{
  "n_layer": 8,
  "vocab_size": 3053,
  "norm": "rmsnorm",
  "qk_norm": true,
  "bias": "none",
  "tie_embeddings": false,
  "parallel_block": false,
  "optimizer": "soap_variant",
  "lr": 0.0101,
  "decay_fraction": 0.897,
  "train_tokens": 653500000
}
Each number is 500 + 50 x the weight over its row's rms, rounded and kept within 0 to 999. Layers, rows and columns count from 0. Numbers have three digits each. The size before them is the row's rms in percent of the matrix's.

# down: layer 5 MLP down (transposed), 1536x384, rms 0.258, rows 1132-1198, columns 0-63
# gate: layer 5 MLP gate, 1536x384, rms 0.254, rows 1133-1199, columns 0-63
# up: layer 5 MLP up, 1536x384, rms 0.268, rows 1133-1198, columns 0-63
down1132 077:536493475481494496557532471481523436453448456419514558371484475402472440547521482507435436492484447554488473508487590595485596594462500565425579505481497559550545511588608426552477546479533482
gate1133 098:513552412463484505467544530501499557435469431514534592446525521522481536499556581532565419560556525461534629529454441468508505546573478505473492454466506576418631506543500457500479488497487536
up1133 094:467468478432534445410540560453361496454525558582521494537466584516498520545492481482649389459470382546491614474528455471486544500596541509468523478478484495563430497456448456590484558508444521
down1133 098:507468543494443525391485603548530529509487427461539461539465495515513538433459517453448478427639546418504560494505518389427611497512489481478574435535459534488452567579591403546496531494499490
gate1134 101:479522480486491533602593379541490558520499549446487543482482562460505614527488553447560468554463463608585572484467509501434492535516477399522501465530538534495489559560505460451506404553552445
up1134 104:488570453445530503478476404501642507506485420638480495494478537489426519485480497493509465457508575500397410450511494476510445503580481501435554458517560534528516530453397452499494396567539562
down1134 103:521436480580497485500464405481561475498533598489485605572559438445503530405553564493480453444542558516508537523497579362576445515528456521503469481522470547484481523528517595576497380434538547
gate1135 101:510485496513460436521476341470515500482590529520466525531471459539514515461503497520486569552510565479566496472361562510504494467463510496556461533516437415478468486463597446490535541518467394
up1135 099:512515494515458471454521481445515540493521481496477447512545479514505454500514427425498541495475488513516429529467512515487495507516507498535515523510553480498452540500501509502546532480534521
down1135 099:511498501511532452598541434575414445484489457519543547520522513404462502501497509473580448603588444500605425423468427450473504432548430472460518540454476550469543502433597515539474563486569490
gate1136 102:453461516538447527476532548594524431503584518495532441552520553461469430517419442506523565473498516519497521590483486449503553582571481547585524418522599440451541488509467449544454509607490525
up1136 101:384489485495426537586530492450540643508491559567384433534475549482404521466453529510523464466475482474527502474527403499557519490501498456410444502586500477427493469508463448448404609473456528
down1136 103:527538450535561483511530431563490575509474531483524492480529448544487507443461509553504338497520590486461543500495504457523415517436475537526574513408526512523495492495496469534509512480481443
gate1137 094:455504478468464526539455455367510542514509451424471553473428446547518526604503515493453495518489518549471489464489465461431522482496434509503519443467534523423506552616508513517458484510480523
up1137 098:389509407405546434460465453391526501471541507541527464474549517498511536518469621463526441505499424514488492535507527483451461527556514480475438493527492640475485492590550466379474420470516419
down1137 098:470442496535485583473514603459531455520542509452496481463533476496515479525515468497590422558444518448491548471603451445482524491531519565557554570458435534530458527413528474450540484516495503
gate1138 093:476495458478438548522542460512521492461580382496536594453477518483501434567448477528496473508378433478509526505459545525527486539531555467535503529533496398495465491491509484548515561482505457
up1138 090:513458488518455550503451410438486546533496573467517539473550525470435521443511556485475407598484498551464557523468491531492515523457563536510462549405389504532471530605545502447402587448479518
down1138 093:532551549422553487468397430510524500510474605530519405461497492543511477502431544490475488485463461546554491534461500416597522536524443443543523525473588470514551569500492541475500416399458545
gate1139 106:459478499542473453496402467447464510478626490492475494498545445539409473439470481484496389538456482567477432493532509448465454542496389522500456442459481472548449525585526529501516550532522463
up1139 101:502502428491405533466506453477514539521425421488451489577496479502508327424503496531475537509517506522468380491500459452436470513564569409433490504517528527522503500451480456451420451410408502
down1139 100:529547481473444501501457523452465533525503526510526492482554531433510468434543481523605524556572477570455403469493452545502494525479493511446533426497487494513475515515448442476507548505516503
gate1140 099:557476514547486443486507540558472559521529520592377493417506432570495501422520451568445547553564478446492590489509523450519479443525470475497495455501555445409541521505493538489425543484459476
up1140 097:594426508482490543473501353465501517520503519522474542544566484486477537449517407528524503579531529559579415583494470508476505564512518488506477559441501443398491457510532459568473444511537525
down1140 096:463538550404478601487528485508542547481364572481482498488485517522474496467490505547535441476432494504542438493592525490543501480506522494436577530532557483480493469492557375401587469568561554
gate1141 099:514517458454478503530552547517482427538460451483566477533509470512477453526451475437579410517473447516492483495626517501532517473482555480493500530517435495522509571541516423450540503470533450
up1141 099:573497462517494514474377485490610480503599480468501509527445528531529563525536508574516455524501480451390533437433414582482487358494526494481438536462571472582573457500525510499526522477470477
down1141 099:506576541551512476435502482521548476504479489549496486501555520604489463527492433445549536408502477535525494529482524517524574476510542552540474497495563456511511524444543535546537473504492540
gate1142 106:528548509488534573455405510497556403389550467495494470469492430464419434437465552552441372464557457548439531463482548470436489538426504503492554518464425506488395595552597487516491609498522551
up1142 106:506543572520528460452485383571443477528432400585556512531557486675494504482582543567481554546527533518524609479531471433425530524440518470540438485454493520560489477517599593562517527474474469
down1142 104:569527446463455432529573526561526466489474614477514518486531420487532465436513459485430523477515444531622527491496459540493486545479477489542498499445468487448510485622538488517547507489490488
gate1143 102:447444446512491493479510560511419530458506572436469440535518490488506492485514532419425549550450493458503521516491481465501472463549483534405431487585552520446486543501574483451580319485496541
up1143 100:499498558492508505536614520507470536417439570454507433490504471489587491552448484478469491515451425528500501462490502498526543507583423434547396514494444532562499453429503509541517475588505552
down1143 104:528494432512457497492539542561505468554547463430490525541524471464636520457473550402539536597474462577480508489563603420494535488501365558520466481496512466536490438460551541464426522445404420
gate1144 097:471515569464492494467467522532550476516622465470422519490541468555554531542514537565454461559565473491553505524590529631507480414375555540519511467505463438456511513516540526409550615553555531
up1144 100:510486562575460425501494524523410505530547551467438464524445469499512541533548442450516458506626523523554490555443485544534471560440588498591521499480477405572604540520554450427420560462457434
down1144 099:531554552468524502543449479501406482429512573396489522458568383540532451495547517442502559481588478478464512621503564489506483429498487525526459488423475457526510465481552515451478424524581492
gate1145 098:526513505543493472399494538495513554521560508549541439526549445496500487465483532533495536492500515531541426462479537606468503492539564574420499517478482485515479382664414365507401559451490535
up1145 095:542537562451484499490460503602515522445543479487506522558573524482388514573476529505518450405481459446583500475562510438504426431468454400476444458522560498483520492536492586451434546523554401
down1145 097:445535481494455438568488587436491489548564517537536499487451485508469532572492517486562534524412576462492511468536444488506509419446499631534493479470515440450494445562365500489519642456512501
gate1146 100:496487470494476460490468507424632527521493420502471492367446453422559467487461456521449656417597534549496578490493526507535503506466511449479565521504554504489429549564462485554453570542414484
up1146 104:455515436450507478581517518432446471551495525444467543520453500479478440535497502534518549478560527569511577564468559520428449534475504576498529474506497514591518580575520460494428551591462447
down1146 103:524458465500461515620408501437511457486478518545423489499422466543449518572381495620493445481537598516487488535438454588478511545405572475512498478518557450492471455485531531502466455527514484
gate1147 104:445521487557448421508480406499435470475507586459486539482564380479578521440465491486458507426447455522485467465555594464490513503426551430598487549568505501600523476570544461567492504508543525
up1147 100:505536493470558540509566549438560523584503510525552515444442531521474574526475570508562416425567478429501386565505475555562528432526518419483482556466516527385440509470420608468483477326510493
down1147 101:491627515559508563599445436415458528554530476523505547507484510526549425524477517489523535522466466448501494528540516585520491558523454517450432549456438585614491448549544556509541524502427484
gate1148 099:510549428422512522445451500541508520510480534482379419445524480496542490481545480459442516487485458476607535611535482437542426507365465518509549411492475521513529521545485515563576448592526473
up1148 100:403471597413515595448438536480478490532525432456526484516449603517531527509466459463493488489555525448507514462551558467423447498520360593519522576468550550469424502586489450518486476434491524
down1148 096:525602527478515550444507471472436503574450459524459455473496492468441562478641474494484512472467605471629557473527504468544426517488577458529546526561505511411519493519458553487562553468510522
gate1149 098:497480523502476419493497467482469519548584447522491572497441516547462572530484531555489547453447480520490507530490427503475480419429511509484489577400391588554438555446556566512501549470426545
up1149 094:485531456593496488553484496492404463543470582463434506562546439522514541522436616468618567553555472517444474553560524433502560497507433501455531587427435528461416531539509491507511431468439540
down1149 099:509508569626434470481485505461456593415455556509516537444475547506463586559546407510441531555548465433574573386452524394512513514554471566410452463506483479396414374491538516524430520570637610
gate1150 098:476478446531481593466537505568606490547495551409488483439521485486463455507509496411446426594407464548452526517545498510526547448429470498395555502468551495517459438502468500484486451442479529
up1150 099:415462510484540591487531443498478525553401562459469483482578418519486547508603512514438398595485415481484508519499557478566513504503488455465503384545504494528512486497558594524526452665466518
down1150 099:513508488422470469567576429478575571493461469476505500469450528530480358519472540534475523532524552455359589408558476584381593580403528514528505484489396490534424525467470470498536566437513471
gate1151 098:587489520426457450494537564517542457500443495493628564541514562462416522563454455540345574543474392580525502524453511550450469560435492511614588444464398464467487449557509517455526478444543458
up1151 100:558526544496489481538498455516504516438491587522451547583496590386450423403440559556550507464447457529465533463422531488466542592493511560550380538565502520514462457445468498501512568558537472
down1151 099:593489403457482503471591556476457465426488530471578531494433576463501538586470565411476531468557451486452516444519477539409442411555478505438491435531391482521503502540394488499499453462575574
gate1152 100:528469502481555562544540470539407448582529464561507511556541506534528471516514464479595477566515447462518470433508378520539498531551487500437463453511483521516512496469434491538521447558451463
up1152 093:479423436502563477571552441442522424569488547541524497498560504485466498522494558450586448526535400543519516471465521461418598456575523488513497520465491516448516455550533551486406576526497595
down1152 100:530545521482495487511562505551497492483536522511498598531558513475498449443481427533511479552468440521484467468566541462458579581508596459543503504480431544465473468449468533486466409551523463
gate1153 102:432554518530571460475519523495429444461446431428438506404560555362435635439529521555474526505532493525486571532502542460402507524433504575515515422532489512440486522585537521429392522536487446
up1153 100:435591512452547575513443454551436453474507481447413461453485557511503501511520577525503497542536535407519490463487443513536498496474505581525537563538611528565516590527455509458476511524462477
down1153 103:464539533483563460486418518576509537493552470567447512469472451561489527429507502471450521547415399470482466458529530439415562608407568587654470575477471510447536434542414550532516560464492602
gate1154 105:529445507477558500533519484457483431422481487453499557568539570505477465585533525520515465522524426487535538489553613592505430517446533518453478445491542556508471510478560546501570461461519526
up1154 107:429456522533483536534476458455473469368460556589444535502530574537599547498581540483470451497533464464502491559551534456447502519457631553462450435566566598562511537511568547494473500540463493
down1154 100:476506496396529458564516508604536527364441548451436549525531594501448496590457517511490510445512429433466516549539490493483409573527479505457595523451519459446453495493504527437471520502522556
gate1155 100:512479491506493492516492430571558480558480467435446490536593470474494475450514553459565520444490526413486475473528609456513452573553430482486565489462508555586500463473457487508470423431482566
up1155 105:506530563491457517483542468492552509518366549559498503497675583521424521451418543563520552476509513517513610475500458480411481480471507575552386485530506506534544510496469545440514513540475513
down1155 100:456463545637514584478474392519475475519562526494526617508457526530558445510531532510456495424407491506548454500498471506527474576461387439417456517381430485499575455478519612476500414458604535
gate1156 096:570424514551428551552585523486426458473524532477455522508534480415524593584510439537528572427448434467519416609461500520456514478500488467484546468510437525448527458499494514475452437439443504
up1156 092:537478497485425490494449508511485524551556581546628512447512466444499497579494479505522545463507520446448434508492454525512321445461513572480469534549630564463532558537518648582532463470575542
down1156 095:527535508579509524439464421565546493457472493471508493506523551553447466573540541540554588546566405459519513481458565407480486486534552586485517485557434478506532518534471443477438406551514478
gate1157 102:511559522620504541532468533526500426516532621533584433560495474478474526351550516457385502613441393546546538528518518494574405614473396479486546529488484550461559478547607468461512539472511524
up1157 102:533490521539510543496505531487491538551418594455518535469477413527407489462534506488475422508499554433446514469469600481550497524563515471525340502505473396590415487553554498526543526518444465
down1157 102:538467526557458542513425527446514530492554507467466558541461419497594533506512507320504528528566540397537552568451490495558551535565505426522513495513491539509399580428438657477538472516564540
gate1158 090:468535434516518488468499553513520514545491450520536571573478528571436519424440550402457448481457581494529495530497480471382494550537422534506506480419544641488524469500594544599512469589509523
up1158 095:508445434471555530454519456494513492402434434459566518540416567519540553413525528457484528423463561509550494599489437539512492487451484365522580477539498529494585449551552511514506480469527513
down1158 093:619504427430540506495456420542539542517549447576466523487496483496480498492510607493461512436556437487455479469498555442461460432532470540500458514614571524532532603499481503473451538560513589
gate1159 094:537474464452525551449560485502450528522441543573530545482456529515384424546522479421482519389528511489526485531418546526479524508523655521431539440478523521602531525524525514540527499481480471
up1159 094:524414441566559509560451435468456513481511487601506544503472532457464443401570467510549501571542565485604383538541496599563498546476538489487571593516474543553508506440576525502418532512426414
down1159 098:479439532522566521525501526632457454491526494524518604456565509461487525550556479415518561388462455451437493546443444590497494514435433487523613505527588506465557549440489499531491446469513542
gate1160 104:483409497523491469484518429437516515485434559487434423454522448483495464496501493499498521522489495428557458542486509449492439595516501476623521513510446350513408490482551497558479422490502524
up1160 100:507442482434499434520530490432485425499496479568492479460475451422518435447551557607552443487565505477509536569586535444543548517505542537517441500434492475593441457458533585535443437488497563
down1160 102:516463475404514479476450458516513543518535532478459540537492519504526480551511538427478512479559371521514457536451375432507496623476517499583496485519478379611517487603550535409378497493457543
gate1161 100:514615483413520547522514546428559552425524561528517518549468481473493514468521534520597476522537480570484523510424554489508483459515544459488505505517495531462457480497490397465432465481615493
up1161 093:513443554439554467434433426513639448513483434532496491559505524579469427496606498475522485468534415504481470510518514520428456509491504526518503610447451511567505504545534604471538542497480500
down1161 097:616550467567445496417496470448527514557517502465623522522556469404497493510490533486532616494524417512488519518518529492463404554488514503470542520508376459470516485548544501471579547510500531
gate1162 097:507526507547556595508439473549488482509542505471460507440492422540530514508609504600474422503545431504450422484464488518528502506493377579473421542578424404482433551500571506539488529466533488
up1162 097:501598563500522453476457490463529574438540453472543489534490547422550557528395486460629510456467479484476515556459385527411536514531427524473599475451517541497512519524437441471454555591514455
down1162 098:361500490495482483372367529482491514430454515527508446564478506542389525493481444433506441478535498519478491512538576570453440685496567424586476623467515505538416506522493473501485514448498626
gate1163 106:461544500473554480471583542453543588530448534518510574514474406534542510509544539586600588556510445460562529453487530449476451581549590486540491565511485582419522519592597526467509508456511437
up1163 100:614456565434486467531496478457497502514483533601427613502548443516536479492458501492481543437416469497499499552548530507535509538465470586545557569482545565467449582537378482360534515506384474
down1163 106:512480536531503436572383434428502561510450427551478503469513430550553487519454467444473552505536443505495403575486549463532523428517495455499558568494490506470518494528549592479507514510558489
gate1164 099:396454435446480470489437493545538483437476552369520596529546619516430537572475502483563503492464562475463501462544496485598513401390521523427564515511530463583503449549519450435424488598515451
up1164 097:518542434447539547492378621521549463567472504385500488531518533551550523466492520491548439597522488455507497508424400459525539488500579497426505461586600477471442471531462658443479551539575485
down1164 099:455592411492490619492471395533466636500523453513510545560462516432521477553463484494613562570558573522486505479519399585536520513424498540404475478448535471449375556519565477489493525530472419
gate1165 099:456480520557505546423556474504594532522361520531456522518554527449410468539570506489557551399557434473525474555528579518477450524590516393553482591565511510509550489509426514556575550539513397
up1165 097:443433580483527382549382490469485514522509459508468524462450454536541615552537498434504390535449509473519496504522553508563468509508550434473496506592535427445477572497479558506491497479547412
down1165 100:470484495526395562508484463467484452472497499526522410534475547489625459533514498562458471493443484551495488541448507575390497456506514488481478419508500476473470446476538456607531468489469487
gate1166 099:533512499459578447532483498565481466519459550512580533600430526526428581611527476413468541471514402536496600538473568493536503553441491408494545486440512493421532531528438516509488481578431463
up1166 096:520583609567484529526490544477479573529445517518478503471522458377453513501513518501458491548501463562478499455507485483505442540531425426505591490453517565526492581487407664553422524460495436
down1166 097:442504465472454503544525560532351425452475528598585390533342460610511501541526496538552514544525499451455501489512460453462497490503451516548546500503491517485493490466486524478457556477438556
gate1167 105:523486505484515576499417500501510600477600537517540556549482493472406466572496524552442381597522467479437531595562478462490513558553464438507607455456558489469540570484500437508581565511479389
up1167 100:458483490577421621453441459519460557594530593514517506485519522505430560457474447490384532512447432586604493473524466524492464416564546554435459525451500396419508628397429473505584496481486492
down1167 101:372580510476472535453525404519487542416511504466429475473472486594603552477431492459495517481504422447595442564531567462421498523503499517472464514502478546429484413435435537594515489504454531
gate1168 105:459512466539408434554418575497574518610575526505569421442529436533454488487446463469535423522499513379508490473503543537493540559444451458498475536549430547513525546495441558570411433534480547
up1168 103:491521471591488446434452503575462380576579425535478519523551483500453450457516423492489488564542586449440502441499457469519503526464462508522485522556531647448542463416484572579522466481505556
down1168 105:502487497468440499447506479488464514561557450457515455494533464510485513453455470482542471525485475393432552466520498458504454405460558403474543542431517536543526477374435484455512463469478377
gate1169 096:513454476547587512490524510489495537530528502430444513549393435536581528396411453377531471511506464526512511552429427522553493492476509547477498500550455507455503575536463494531452524518502559
up1169 096:447573523555555450420399436520511598460529583439545493528517590463485547388505491405445441543449482488565477520474563451449382403450455499532485417491496424489470508479501475484460527502534543
down1169 096:490490516556538505522561587404497433530493400519511457469413489630482467522519495524477485524494461425398503615467464556445452487550497542512491479506522545443451495564546464451541456577526557
gate1170 097:545540406496473503429491462555438545470563468577448562508370505524546411508481543545532401494509557536510488488377429457524503529425550451447487437498502518478569432554441503561518521598500593
up1170 098:378455425499525450508512492577468478453513476551530475391495421506497450456547478472521417490573532533575525480519546397582523549458456477519494534426459492400609439592539461478548545508484523
down1170 101:550567497486474496503443484424512501680466538555492517548640541431437456511510553558453519587571378501506522554539458588554544364442566472509442523500444497485593404476483488497417415504499590
gate1171 101:488461527546546585498465453379449461452422374524362495577571472462530536488536578402488565518437518371469501486436511473519384585495463543484521500555375561504482536531489487485532533593580543
up1171 105:447510494495537496525535431442452559485484495500559591592524560495586476512501418547429381510547509599437485488483480495464517547496529414371498455491456585496581515576457474482472510449498493
down1171 103:545550477462489478488453481508447483544607529466537501541594570498443544483515486471474490438504497546547488584557555589406571546491438510530553517437418581422460491462558586448478468492423477
gate1172 097:447481412471599485441475459530503367613473398552465547515541571480530528576575473507479444479553450471547524512535495490484428547527501572508483615487549503586488532471573557405545454473511514
up1172 103:548562487594591606487485464520487460511488586510585463571545567474437444447492606458490576561502529473524508462471577492451432491618432492473454557405535496636451518455533548575529396501481437
down1172 104:560561480556468468508584524486493606515574555443422501521594483509457497482470509540510516624631498456429453523470523579341465527514499522609449559481529592486552464386489510421509458424511532
gate1173 099:460579498494496432474605562531523526495557465512451486533450500488483492527446515495505550606470438574477559557489517464495525520510487498494526483481602462476511619532522471460525530529383487
up1173 105:518504545523521528524477591477458526551554379484526525511500489513541459428471542568506521577545453562426498559458468464533572554463475442548529486445543502392442491468487540492481417429412400
down1173 097:506520513543475481480605424607504445491542424476540454523426581493534588452450409499514429527540517531514548524506449427476453546519467451451543511464543490401536598530515546552519497457398462
gate1174 095:580480495416440471521507411551473438528530574479462471509532549563520467522499504566485439489470393486379475584555499485472469506568558485541564436491476539463533559544528501452437502482479542
up1174 098:508349531441455472425584524441518558490492478445499534500519539462395499437563485510467471500485597456455517597495511498557539482589476461572473547557556525575544382543520438446488479508474514
down1174 100:530549510532505461465507483466393483492475519512387533432540583500476567545549443413543494583540518421488504494459477510530476473429564480537487535417553493466444588466457501487459529472439517
gate1175 096:547477454357430476501536460575527471608558508427459492470468424489466554531490517564511546534483484444612432481493427543502490443476498526541510473449474532435460552456591547475543473513538545
up1175 091:424538475502500494516531400581490480538427497437560562501501467543475508581469568503438458511461459508601394613471495490542500439390417583521511503476564490457448501477544572571528548484467457
down1175 098:421531425536401412494532464579517499482517555416505452416466500502498480552511491412539549422552408497492473457532498551445464462481407488548568606395501441439465552494615523448502485533537601
gate1176 101:576416566451503476477418380422444388518520473504430505581506379572501623509411500511529389470436611541440411444510617538466533550482555425525524525460454575436463482476620489556466437511556417
up1176 096:463494587509400486553468505511456509516561480459488549500371514467580442427542493602453481502506565396594439509515491510531425559525466407483490475469573543550506512475495473576451490370529534
down1176 099:565483501508460529461457507506477481479468443557556455484463517593590467482630444535539500550457514446437453620483575440541553441495368457522566500479499537487516479545556463526524434432489512
gate1177 101:448521507504482475529461514478591526522453467580485529543366526548494546470471468479494541563599542532498463506463430470426472524604486438452528589509516527470522541438523399431461554501467485
up1177 103:463597460468582515437494527521552486469435561456492589530444474560490482468476464487535563486545529496408466523505476481492447578604429476485470480586506460465468535559452577468488571515399571
down1177 100:483478467497423499517553614426553531494565552528491643543570544547563496509425520520507441452552496572452502478441540517523432473540558494539494476576498488475509530502488520411457536470419455
gate1178 106:509449377559427493462463467458594381553429454548525493607498526499598537588497450518556479486476529465474511489419577513509545575493378450540443467508487615481511485482487580484447463586508517
up1178 102:481448484522547506430473434598489450547528424478596599622560444509490509449402456482479445436504533541552523594543490583472439512506510462501553534475563576555477562451574481446466495511491469
down1178 102:492477502505540579493533503489513602527468483389509560506527498484411473414504486513500507596525552465518532508450489427544503540505509495580529506501479472414395550572369574432544524503533523
gate1179 104:511572420480485517527469478475461431554486515490457464454412486499667499488465436589441500516446469512522421565532454512539586530532451594449505586491630539494541449540469504527553491591535494
up1179 104:662479465526441506534458554507535580570487542499587540512441396549507483483480512455509549503499493541431525519484463553506518513509556473440564512498493573520529475481555334519467486535541446
down1179 105:475408529530486483583567553447439595506517490550585562522534468498507453442422544481553480564567425489478483538466603540597472540527469382491497516554419621450528515417526525483470477548528545
gate1180 100:487494483480357471521495425539486479533475475465495521495495481429481564504467494461483554442523544466529465479573406493502497494486380488443556446510485450419493472532483484515493504439545522
up1180 100:568545480563510417515491495406422388574514461399473536521502484519529515494511614532486506499449543469528500513596524424520406467480482474530547576487475478420388485569527515407544557557626506
down1180 094:545502517551484435422526525466488504562545543444536483635519429429541475598517502450501455517459495529471479506514544471574442456516521504531457545512487556501458441496495596510554414500436502
gate1181 105:492530552536495557562499467506534474434393557456565391469491465432459494480453400541451501521485449454483475479560522529464479507498542528532517491488452513497472475503535481488529443481498485
up1181 101:596538550493476490380597495417445549482552527530448610527438445520539522568664563437525439405428509627524544500501513493472469508490423494446516424424516509517463532565449576507592452483452518
down1181 106:498431392545501605511433433499476451486481518471471488504491448556487506498596524498467453482484587453485487488477562426432596464429462603450479509505551522462457522433485495504487479471586559
gate1182 101:501500495476492549436445523479491492517501507490473412569468499556406512514529450494551554476631495427526516559493531512441488427522566481535491392426440421519481515539538529408596547440538560
up1182 098:513536512474441479486460461502561580552446439560510418406544611461555532501457617520506519484543622537504496444421494536483537490545507560506459498507584495522453556457566531532456477542453596
down1182 103:591544477526548530460511468513504454549478514383513504440489589560462538473526410538494522556571521421498472602443520407467446445529456587471503395584445455494607471468522435543499474522415550
gate1183 101:440542527557470556492495481483490448495472481555451580518438541544497482541526493494502538501426345544527497466453459524462505479517421514499481476602460533542452528549468509513542479486621486
up1183 102:567471561382462553448441601444534529513570413514522511562522498406490523504423547487442442537414500479443499527372504507522483628450462428446588462523481407548474483430540574431455529486386618
down1183 099:547514491453519524514494461479496445541435489502521551496565476435569431482565421471434489547478413555449551593481511425553523548484454494503476479486532471511501423486459596456465381506470509
gate1184 096:537476528594478499549533576382480379468382511436468539525524514509562536482469546669520451488486510466502498550505539423543497545421486485494569495570524500557563501479507435566469533499542524
up1184 093:505515395539509479542582545546477551499482522560526522503574470505380450533535479481421514435489376509556523575581538456501442588543469468436460541528525487481587474533506564496495470501581494
down1184 090:538513467466593467503498534497540444513508489419521485555514573527571571552532410518511489521489570476476495507553492507422527535482547538476532510449511448463556543540472489446408551532475472
gate1185 098:502486561475551543497476544460539591415421519539484416487486453596457458490526590391527511568489512433540462440593395535451497470559513399520462557529500540419508597527468435517516555570496523
up1185 100:434595477518415552442551506578566518467522544504462558474466525445468485571484495569416522551513497488428511502442519446514485493575430521443535499591434477560420502568502543376484441447588461
down1185 099:484516572491463577522453432430542483417499507489495473471453580511513455547524442378437511483515570526485512553398559541505541475482585544514443528481562497460565552448408524424455582495451440
gate1186 097:515498493377514532527511436521530507507379575465541480466525438438450472513474492488568464410502467496387487513551531597467510514482522430545542443431527547518448361583609429496512545526534494
up1186 104:541578453494477532469448568404497518557512480508533544530554436489617561545511440550549517440530560504522480500449542465542536482435429597455461478521511575586434572495538506484476649429554554
down1186 102:496589528462546523397503513515602507470467469491534540471528355460559542507486572503612543519470531509458472488609452493473494524510513503502442429506495625508588424483508542497495522490530605
gate1187 101:623541436447460496558516514469511533472512477486497495467527544498554537551537544518446512446524430557550518505526525466475500454444494481413500413463533537530456557531570413562446499420430496
up1187 104:499486487531552526474468472494564544547390447496534430466493470438507474506514440465594443452575454467478555539580565553449458511490499531586518445527549432473457562547489493542425481461465512
down1187 100:576476513518529494555465470559491450486517455570476464464495516501609537547489548508614442506525486463529553547603430486465524513429488591451424540389609439442483512463532494514479488452593490
gate1188 099:499518496467521556465536543526563496484458543548418486505551436440470492546518542566490450468480522490478484453543590521452574443549528421509562425546503499379521445473480592563435439511537477
up1188 102:456463576485509404555473532532570565501500504509481582531484541538562472471492481531549467477483447486509495529501419402546490476465591499483467445487460507556516507458437527599566497469535466
down1188 103:444469528549397496568530532469468527480556494500568596484519592451398523461477476516449512439506504420578499509477480515500476422459467505590503466547501481505412508500503427437611529454454554
gate1189 095:406469493388435491501436461544576433458491463517482459468479442458484493521568540476563434428468506529490467495486589427565492508459485480525539473501393532518497527480558466515574652545531492
up1189 095:583508500530479429498530535479532564532563510466507485479502497470526513512535493547564429495613530480445501500484492544589416550488521486497390519477497548533526503554435435430475487488517511
down1189 097:480450499489461531553419489490506480494417488548519531472490545504526459616472434445428531521559528492536524510521485507434491494575574471461510591415513405495520443393551467469642461467457512
gate1190 102:507497442534458436457531537533465519488495383520498497415532489444588489551443539470434554516497489564543521478529390521447453556558493516523539525502607469471530478492533514509491477433455546
up1190 101:423433455458455488494432543480462546520596518480433438443443547492461420566482486518457481490493494507462464511569437515402512421474404523472530460602540418539532475388509527472471605465425452
down1190 104:531381503432382478548447537531473543479478494469456646545468482477523477510407419520474491557509510660567490523488427475509513456533563494416507499478489464588519400521533476530470395547460475
gate1191 105:470515452500564479496511494506403468591436544475571481433532494511516525487501452514557479414563548456521519486457418481317469445469415539527574483439445450529591495528408481429484510474578459
up1191 099:520519516456546544487501439467486542573532439444495554424337559566558450459549505488413480540513523510517496422544440530409498476481594540472400493496489491493466586514531513489554474532537481
down1191 102:581543462490437425555557486457462482398523501418470510425477515467510514508549527525478557482549512558468451576523559454503558445534516541551522460458612492430490388500494413489464519509472449
gate1192 102:426559569525527462402500489537475445565447541462484501445465486460479520475498500585536495525520505545436430580518432450420554435465463529521418455543414508499488411413516608585532521516453560
up1192 101:573454452499563537583454530518485435439535465428474479587481502525538489501475444432486476441539508443547555473503482463518477555415597495477542487498482460476473482534501479507512478583515511
down1192 102:495518544499469574489514550342474498442487519586523505378592474455539466504512480471525487472514543525596476440521487531520502517461508528496565534491469478499508563632511465500536458584558532
gate1193 099:473508442519449511509486458520481502448482506532494564548551434478611460533445524450550479621554432538426466568471551395539502523471501575518491468502441473511510480527559587411506480459568530
up1193 104:376489530435421534541482490564481514523556565551492487499607486420480461429551444472590566560520521573508503613448382495529446517499510555491573451542502464523486431552488546440526442450548565
down1193 099:502492507496483468428530507512607555494524498548587483534455436537446443512543542554418564548530428458501559504462548411462530545486480453426464466522549493466531521591562559406482491529475476
gate1194 097:452482439516523449518531512494400553518593594424473577427590475568567449442550521453531489449463490516467465590444468567493418431499444441548422489578605554504520508483459384479563419531516438
up1194 103:489530551545511511418483544447501537598464541431487528500508550420521491466489444540461493569533493534489495410542512566600552291606471532558486538567495513555504594563517563514496534478513464
down1194 095:473484486485477478435610557466562502474387518462543578487514485498514562551434489575358522506441464507503487540433394487453568445445482480586501440499429584574483463457550496479588460538485546
gate1195 112:605459513477545619515468531456519480445463566439527520427522394467510521496599495532433443545386512477503459511446464503561450535557467443444550475561474488555577479493508571595498497539454501
up1195 125:551528503499463641498433475411445474356487599548460460448627493498553523522558456509437481554539455432523532565457429551542452541494471530495407445590453485524520465577542535537527580490490472
down1195 099:460435486566530562505527494440524478480514502555421462496550493516438476498572468515454462476595475547574470473505547481469541508500480496446509501583587491454558485522482523498416565526463500
gate1196 099:499501508505466471459479407519481468583585438542487443474441601538461539441484512555493420504501548489442526540548482486515409501528549456528539493547443535458564618483612462467478554630499460
up1196 095:414517437471468575470510519516486507500584511474484504537428527515455505544442540477516458452475484622458480564561527494459482395441435532506558524493499436520487413531428507433435470469512576
down1196 094:499521523414545513534491490517378448478596369562504477500457464477508439448506522458556520496429480487566523509456531523584493466494596557514568420477526433484548507488522508540392547585540522
gate1197 107:517489472492442475552479458428520548475562469491368591525537434494618382495520606557521505409562531440515492620464496483516503589458518503505508366463511467506449480475562416471447444433420519
up1197 102:504517542519534577538445625519597491611552527526521497407547455462622475493529395444489585517536436518506498468549514449518507474460506469468421429530526542507496579453553469593523483438409527
down1197 102:527480534439504502500616524483488461488579518508474485510499613501534585522572549539501458473559430499478465513478512527585447500402496527444488528530516594560472481608494466538526516509363471
gate1198 098:455565527479527494540404479380482554534592483596517545532509482544519457493554463557508512454530517477548521518439569555409533476521460470437527564467500469410418439554509455467492546494428563
up1198 101:525496574463498459545532482537566515440368467532482566520556517653511371481580596496431593533469457525579568497518547450479473480508476559475452484561551454561502418476488541478476482483526476
down1198 100:563441568494511506447563507514487532498414463419522443543508475502536418495563439603598487419516485525295407577500467544476602425511479617530524507482551390543551472520524549427517457586484502
gate1199 105:534528556505485535488552429539490567546614590478570493465586491395525567442399438538547531408468512517473430463516446477513539547409475548393377531536418520505477504517569429539520435516395565